Part of a small language model's weights.
Size: 8 layers, width 96, 3 heads of 32, vocabulary 2048, 0.894M parameters.
Architecture: no position embeddings, tied embeddings, ALiBi.
Each number is 50 + 10 x the weight over its row's rms, rounded and kept within 0 to 99. Layers, rows and columns count from 0. The size before them is the row's rms in percent of the matrix's.

# up: layer 5 MLP up, 256x96, rms 0.111, rows 53-69, columns 0-95
# down: layer 5 MLP down (transposed), 256x96, rms 0.104, rows 53-68, columns 0-95
up53 103:50 35 56 41 50 51 62 39 53 41 45 55 49 63 53 68 58 49 46 31 60 50 61 40 40 50 65 58 66 46 36 25 51 51 52 38 49 41 40 42 48 39 53 66 41 55 46 57 62 41 45 51 63 44 50 33 55 40 47 65 27 34 53 70 50 60 58 43 37 60 63 34 56 45 51 53 61 52 36 61 47 45 45 60 61 47 42 53 69 63 36 48 59 51 60 42
down53 110:63 51 44 73 50 45 39 50 57 61 49 49 45 52 63 59 60 51 42 52 58 49 37 32 52 49 59 61 57 30 41 70 47 35 71 50 33 44 60 64 43 36 53 65 59 43 54 53 45 50 41 39 49 43 50 45 51 27 45 54 43 35 72 48 48 46 48 44 48 52 43 50 52 51 62 61 34 59 59 59 61 41 40 63 46 39 37 57 54 45 43 44 64 68 60 30
up54 101:69 44 37 54 55 77 56 42 61 59 40 61 54 58 65 52 55 40 37 37 45 56 44 48 39 54 38 39 45 46 49 52 48 48 39 47 58 43 59 50 33 58 73 69 52 37 59 57 52 49 39 47 54 48 55 61 36 47 49 43 50 35 73 61 55 53 61 46 44 45 44 52 41 52 53 56 59 46 18 43 67 46 70 33 54 48 61 46 53 48 51 44 64 50 49 36
down54 101:59 26 51 58 38 57 50 54 55 46 46 51 42 33 54 52 62 50 45 53 68 54 48 30 54 39 48 60 48 45 45 47 48 36 51 63 51 76 55 47 38 40 61 52 45 34 38 48 62 49 39 57 60 67 41 57 51 47 33 50 66 33 54 48 44 54 44 64 51 44 48 47 60 45 73 47 50 61 65 54 52 57 47 35 32 66 69 45 32 44 62 50 43 62 46 42
up55 091:68 42 47 48 43 56 71 48 39 63 54 53 72 49 67 64 54 62 26 32 58 37 51 55 60 66 41 54 59 54 68 50 42 33 39 39 42 43 41 44 57 56 48 74 47 54 47 41 51 55 50 55 68 45 57 50 45 55 45 48 48 40 70 46 36 40 50 52 45 64 54 51 46 51 49 43 57 62 33 59 43 36 63 46 46 49 64 42 61 55 40 50 48 30 47 42
down55 098:58 51 58 48 61 51 40 48 40 48 49 56 64 38 59 52 61 47 68 50 50 34 38 48 44 55 32 41 43 41 29 64 41 53 32 70 75 64 52 43 38 52 79 50 66 41 41 45 66 59 40 49 44 50 50 36 54 61 61 48 40 47 48 54 57 58 46 44 48 30 61 52 56 41 44 52 46 56 55 35 63 49 43 44 44 60 59 57 46 39 69 48 48 39 62 55
up56 076:40 57 50 59 51 65 58 42 42 40 32 64 56 50 48 46 44 56 49 44 36 50 48 41 56 48 47 38 45 54 63 40 49 57 49 43 54 38 70 42 59 54 59 50 66 65 67 44 58 32 68 43 55 27 40 56 61 63 46 46 50 54 43 28 36 19 48 44 55 28 59 70 34 51 43 35 52 47 46 41 66 59 57 49 54 51 55 52 44 49 55 49 49 51 55 53
down56 073:64 50 43 42 32 32 46 62 57 49 59 42 57 43 67 56 62 35 67 54 77 51 59 47 51 42 54 55 44 43 40 53 48 62 54 42 53 49 41 39 51 36 56 52 41 44 60 45 36 61 42 64 65 61 52 42 40 52 50 46 46 47 40 79 47 69 53 44 42 56 33 34 64 36 66 49 37 46 63 58 50 37 47 53 61 64 47 48 39 39 44 47 57 38 44 53
up57 099:46 62 53 44 44 56 37 41 51 47 39 56 65 39 38 55 56 35 59 67 48 38 58 63 62 35 61 32 46 50 78 40 57 37 48 52 46 51 36 58 53 48 40 57 70 44 51 49 58 63 55 44 54 55 51 44 47 53 43 44 54 37 57 51 55 51 59 55 57 34 65 38 57 43 46 59 59 29 58 61 50 63 60 40 52 35 50 73 70 59 45 46 44 51 70 52
down57 112:55 45 57 33 66 48 62 45 23 52 56 54 45 46 54 48 50 68 67 56 58 57 68 56 63 53 20 61 46 31 43 49 50 36 48 60 47 62 46 55 39 56 64 34 57 42 48 49 46 55 49 53 57 33 37 58 55 37 41 75 44 58 49 35 51 44 51 43 50 54 52 67 39 36 44 45 61 48 59 34 39 61 51 54 46 55 60 41 35 41 60 47 50 53 50 47
up58 108:59 45 45 39 66 49 48 29 46 47 65 53 51 56 44 51 36 52 48 42 41 58 53 57 31 26 56 65 42 47 53 37 62 33 39 58 60 59 25 53 66 54 48 51 62 29 55 57 58 59 53 60 67 52 60 50 42 49 56 45 43 48 50 60 40 54 60 61 41 50 56 21 61 57 55 46 47 41 40 59 59 49 55 37 62 42 42 57 63 55 63 58 53 65 55 45
down58 109:27 44 48 48 33 56 47 42 48 37 41 64 58 64 45 70 65 62 57 70 57 61 65 65 55 39 29 56 37 51 72 45 50 43 42 54 35 43 65 51 54 29 52 57 57 51 49 41 58 53 45 66 55 48 59 62 59 46 39 46 42 53 43 60 32 43 35 49 38 46 47 56 30 47 53 56 35 58 51 40 53 44 50 50 62 57 55 57 42 47 59 40 51 57 49 60
up59 108:39 37 52 56 75 68 46 74 38 47 56 40 59 46 65 55 52 58 49 31 45 39 43 28 49 48 43 57 44 47 67 55 64 48 48 38 41 55 52 41 54 51 53 60 48 48 52 50 57 52 68 56 56 46 54 49 54 45 68 47 34 50 60 61 45 70 50 69 47 35 64 55 37 45 26 51 53 33 43 60 36 47 46 45 45 43 45 43 63 41 50 67 51 49 51 36
down59 101:50 53 42 39 49 53 63 63 26 56 55 42 55 55 43 50 55 59 56 42 60 44 49 52 39 51 47 46 54 47 55 51 55 57 51 40 52 78 66 71 54 28 41 68 57 59 51 30 55 43 46 59 48 36 51 58 47 52 60 35 52 41 48 60 44 58 33 54 43 45 57 74 52 49 43 40 26 39 55 48 46 51 50 36 25 55 55 33 63 53 61 44 61 42 51 51
up60 093:58 39 33 31 49 49 49 58 56 41 35 47 61 66 39 57 57 48 44 60 53 61 55 42 46 48 43 65 36 50 51 41 49 47 42 70 46 63 54 60 62 61 38 60 75 37 50 60 44 50 80 53 50 44 40 42 49 50 58 51 46 64 38 60 60 56 68 56 41 50 34 64 50 44 39 35 59 48 38 37 62 51 69 47 52 35 43 40 57 49 41 62 48 49 48 39
down60 089:34 43 60 56 60 54 67 33 44 31 38 48 57 55 52 48 52 51 40 55 50 45 30 52 61 53 63 46 75 50 49 64 50 72 34 44 51 32 42 44 44 52 46 55 43 45 44 54 51 43 35 59 71 69 51 55 45 52 49 53 58 58 49 54 40 47 46 55 54 44 48 47 54 43 63 60 54 48 66 53 43 47 62 51 49 23 38 53 36 62 53 54 63 61 25 37
up61 094:55 31 51 58 63 65 69 45 61 68 38 48 42 49 45 39 47 42 49 44 32 52 58 63 46 52 41 74 55 67 43 58 49 24 42 41 53 62 54 39 52 34 44 55 53 50 48 62 50 40 43 46 42 48 54 49 54 58 49 60 45 54 64 52 42 58 60 50 65 36 56 42 46 54 50 60 42 35 60 65 33 69 43 48 58 52 55 42 55 35 49 63 52 48 48 24
down61 096:59 42 57 38 48 47 37 42 62 33 52 60 40 46 44 53 52 60 25 52 60 57 67 51 57 59 60 59 62 35 64 39 31 49 52 55 45 41 42 57 44 48 48 52 35 45 41 57 37 47 51 35 38 33 42 49 56 74 48 48 50 48 52 64 49 58 42 47 38 54 43 51 70 80 55 65 33 45 47 39 52 49 51 64 50 66 50 54 61 56 47 59 39 60 44 42
up62 089:49 32 25 52 64 49 50 55 55 51 55 36 61 67 74 35 26 47 65 50 50 46 42 34 50 49 42 48 30 60 52 43 53 44 56 39 55 43 49 48 59 44 43 67 38 43 54 50 71 58 49 34 48 56 52 52 63 55 49 50 49 66 57 52 59 31 48 63 47 43 34 42 52 62 47 46 53 58 40 59 59 55 77 51 44 48 43 33 55 60 45 55 45 55 43 47
down62 092:47 54 42 48 49 61 57 49 46 65 56 44 41 58 37 49 62 69 52 33 57 31 32 45 61 60 59 60 58 48 35 43 44 53 36 51 38 39 66 79 45 38 64 42 59 69 52 54 44 54 41 43 51 43 58 53 64 58 49 64 43 49 43 43 36 45 56 53 60 38 53 60 49 36 63 53 55 54 63 65 42 53 37 51 61 43 48 48 34 47 40 54 44 54 33 30
up63 096:48 47 42 54 49 44 39 30 42 57 38 46 74 50 47 65 60 60 48 67 42 44 74 51 51 36 57 49 54 49 52 48 40 27 59 37 43 62 48 63 52 44 47 57 53 57 54 62 48 50 56 34 53 53 64 52 55 48 50 37 49 50 70 56 58 42 43 49 54 38 65 43 50 35 39 45 63 56 31 58 58 40 51 66 43 54 38 68 59 67 41 47 35 60 59 31
down63 097:49 78 55 45 47 63 63 60 65 53 56 44 58 46 54 36 60 51 54 43 41 65 70 72 44 42 52 46 35 60 59 45 42 45 67 52 37 48 37 27 52 52 38 52 53 54 51 41 54 51 51 51 39 47 60 65 60 46 42 49 41 43 52 71 60 47 60 52 52 43 46 43 55 53 50 46 33 45 45 56 45 47 26 53 39 54 37 20 45 46 57 35 57 49 62 57
up64 117:37 43 51 50 68 60 43 41 39 55 60 45 63 53 60 56 45 33 56 49 23 53 48 54 41 53 50 64 52 53 57 42 56 38 55 58 45 57 46 52 52 49 58 57 47 48 56 53 63 45 54 34 61 45 46 65 36 60 70 54 45 38 59 53 56 67 34 35 34 62 55 36 49 46 49 40 81 42 61 48 38 39 44 53 55 47 53 71 53 58 37 40 46 49 74 42
down64 127:46 53 41 44 52 59 58 48 35 55 53 60 47 68 56 31 46 61 60 57 59 49 54 34 44 37 52 40 55 31 63 56 57 49 59 42 66 46 63 51 55 38 53 46 49 50 40 43 49 55 48 47 45 49 38 56 49 51 39 39 54 40 59 41 53 42 66 68 60 23 54 58 63 26 27 60 68 60 55 67 41 48 34 54 48 55 41 55 55 46 56 65 48 58 49 30
up65 107:50 54 38 28 56 56 50 27 59 61 51 51 63 59 60 54 59 29 62 46 46 55 49 53 58 28 23 46 53 57 54 47 45 48 50 39 56 57 53 45 47 41 46 53 45 54 59 54 58 61 44 57 49 53 75 49 39 56 57 44 52 38 65 52 51 48 63 54 53 33 58 50 25 41 42 54 63 32 54 56 69 55 45 52 26 41 45 65 46 61 61 59 57 45 59 54
down65 107:45 54 44 47 53 45 57 39 57 75 53 65 58 31 64 55 52 53 59 46 50 67 32 37 43 48 62 62 34 56 58 51 51 41 34 54 61 42 42 44 42 49 56 64 40 45 42 28 46 49 45 54 52 59 59 60 42 47 21 49 53 51 51 45 42 50 54 46 46 46 58 58 60 64 46 45 70 46 64 45 53 52 47 62 47 41 49 51 16 44 42 49 67 48 48 63
up66 087:33 41 44 33 45 44 72 44 55 43 50 44 51 58 66 44 46 73 46 59 47 33 58 31 33 55 61 46 48 63 50 40 37 47 58 40 49 59 37 28 51 45 46 52 45 53 58 54 45 35 47 52 40 59 46 43 71 40 61 58 72 67 52 54 39 61 51 46 43 40 62 51 32 49 47 55 54 57 38 49 56 56 50 64 63 53 46 70 57 43 58 57 64 50 49 42
down66 081:57 56 46 57 53 52 54 46 48 33 41 53 46 70 47 48 61 38 54 53 51 42 61 52 53 64 45 47 35 55 36 51 53 42 53 68 59 48 49 58 38 71 44 57 53 45 56 45 57 49 43 43 47 49 70 64 46 57 28 51 74 52 50 33 61 33 54 47 40 29 29 48 42 39 59 56 44 56 61 53 35 37 61 39 39 52 69 34 65 46 37 45 60 47 53 58
up67 098:68 39 41 46 47 51 58 44 58 51 40 45 52 67 48 63 46 39 38 58 62 56 61 38 62 62 64 54 55 38 40 48 37 42 54 47 70 48 51 46 36 46 40 58 54 34 54 35 52 65 63 50 45 52 51 45 57 76 39 31 51 54 69 55 50 53 61 51 57 54 37 49 59 81 49 43 37 50 28 48 57 43 54 36 48 40 51 68 47 58 51 62 48 56 48 50
down67 092:66 35 45 58 49 49 53 55 59 54 58 63 57 50 52 44 48 54 41 43 34 46 48 43 43 61 48 61 51 63 48 34 55 42 46 39 43 32 55 62 42 36 66 69 51 47 53 46 39 54 46 57 49 61 38 51 39 50 42 55 62 52 38 42 61 42 35 48 53 38 59 63 67 47 51 54 60 55 57 66 40 45 48 46 36 87 28 67 44 50 33 45 38 54 46 57
up68 090:64 41 46 37 51 51 54 27 40 52 48 59 61 42 55 70 51 54 48 40 48 48 49 53 35 49 49 61 67 47 37 46 51 57 55 54 62 47 43 61 45 58 53 62 56 45 60 38 54 36 73 64 46 48 46 49 44 34 33 44 56 42 56 39 41 38 40 45 39 45 42 61 60 63 63 40 45 36 34 64 42 53 59 59 42 40 42 65 59 66 28 51 73 59 55 54
down68 083:53 41 40 53 49 58 53 54 48 59 63 65 54 51 51 42 45 44 46 59 46 56 51 56 42 41 63 65 43 45 40 37 48 64 50 50 24 68 32 64 54 45 27 32 47 49 50 45 52 70 38 52 56 51 64 34 50 49 68 36 44 48 54 56 53 50 46 56 22 60 65 52 75 48 62 41 53 49 44 54 58 48 55 46 44 38 43 57 55 42 60 66 37 44 40 60
up69 092:36 61 53 55 51 35 47 65 52 52 23 39 60 61 52 61 48 37 49 37 43 28 57 65 62 53 55 43 65 40 48 49 52 43 39 59 41 56 42 45 35 48 54 66 47 51 70 51 55 51 49 63 65 41 43 50 32 58 55 69 55 46 56 48 62 40 54 47 54 56 40 53 48 21 43 47 49 45 62 43 50 59 60 43 50 47 58 60 59 59 34 54 54 55 36 30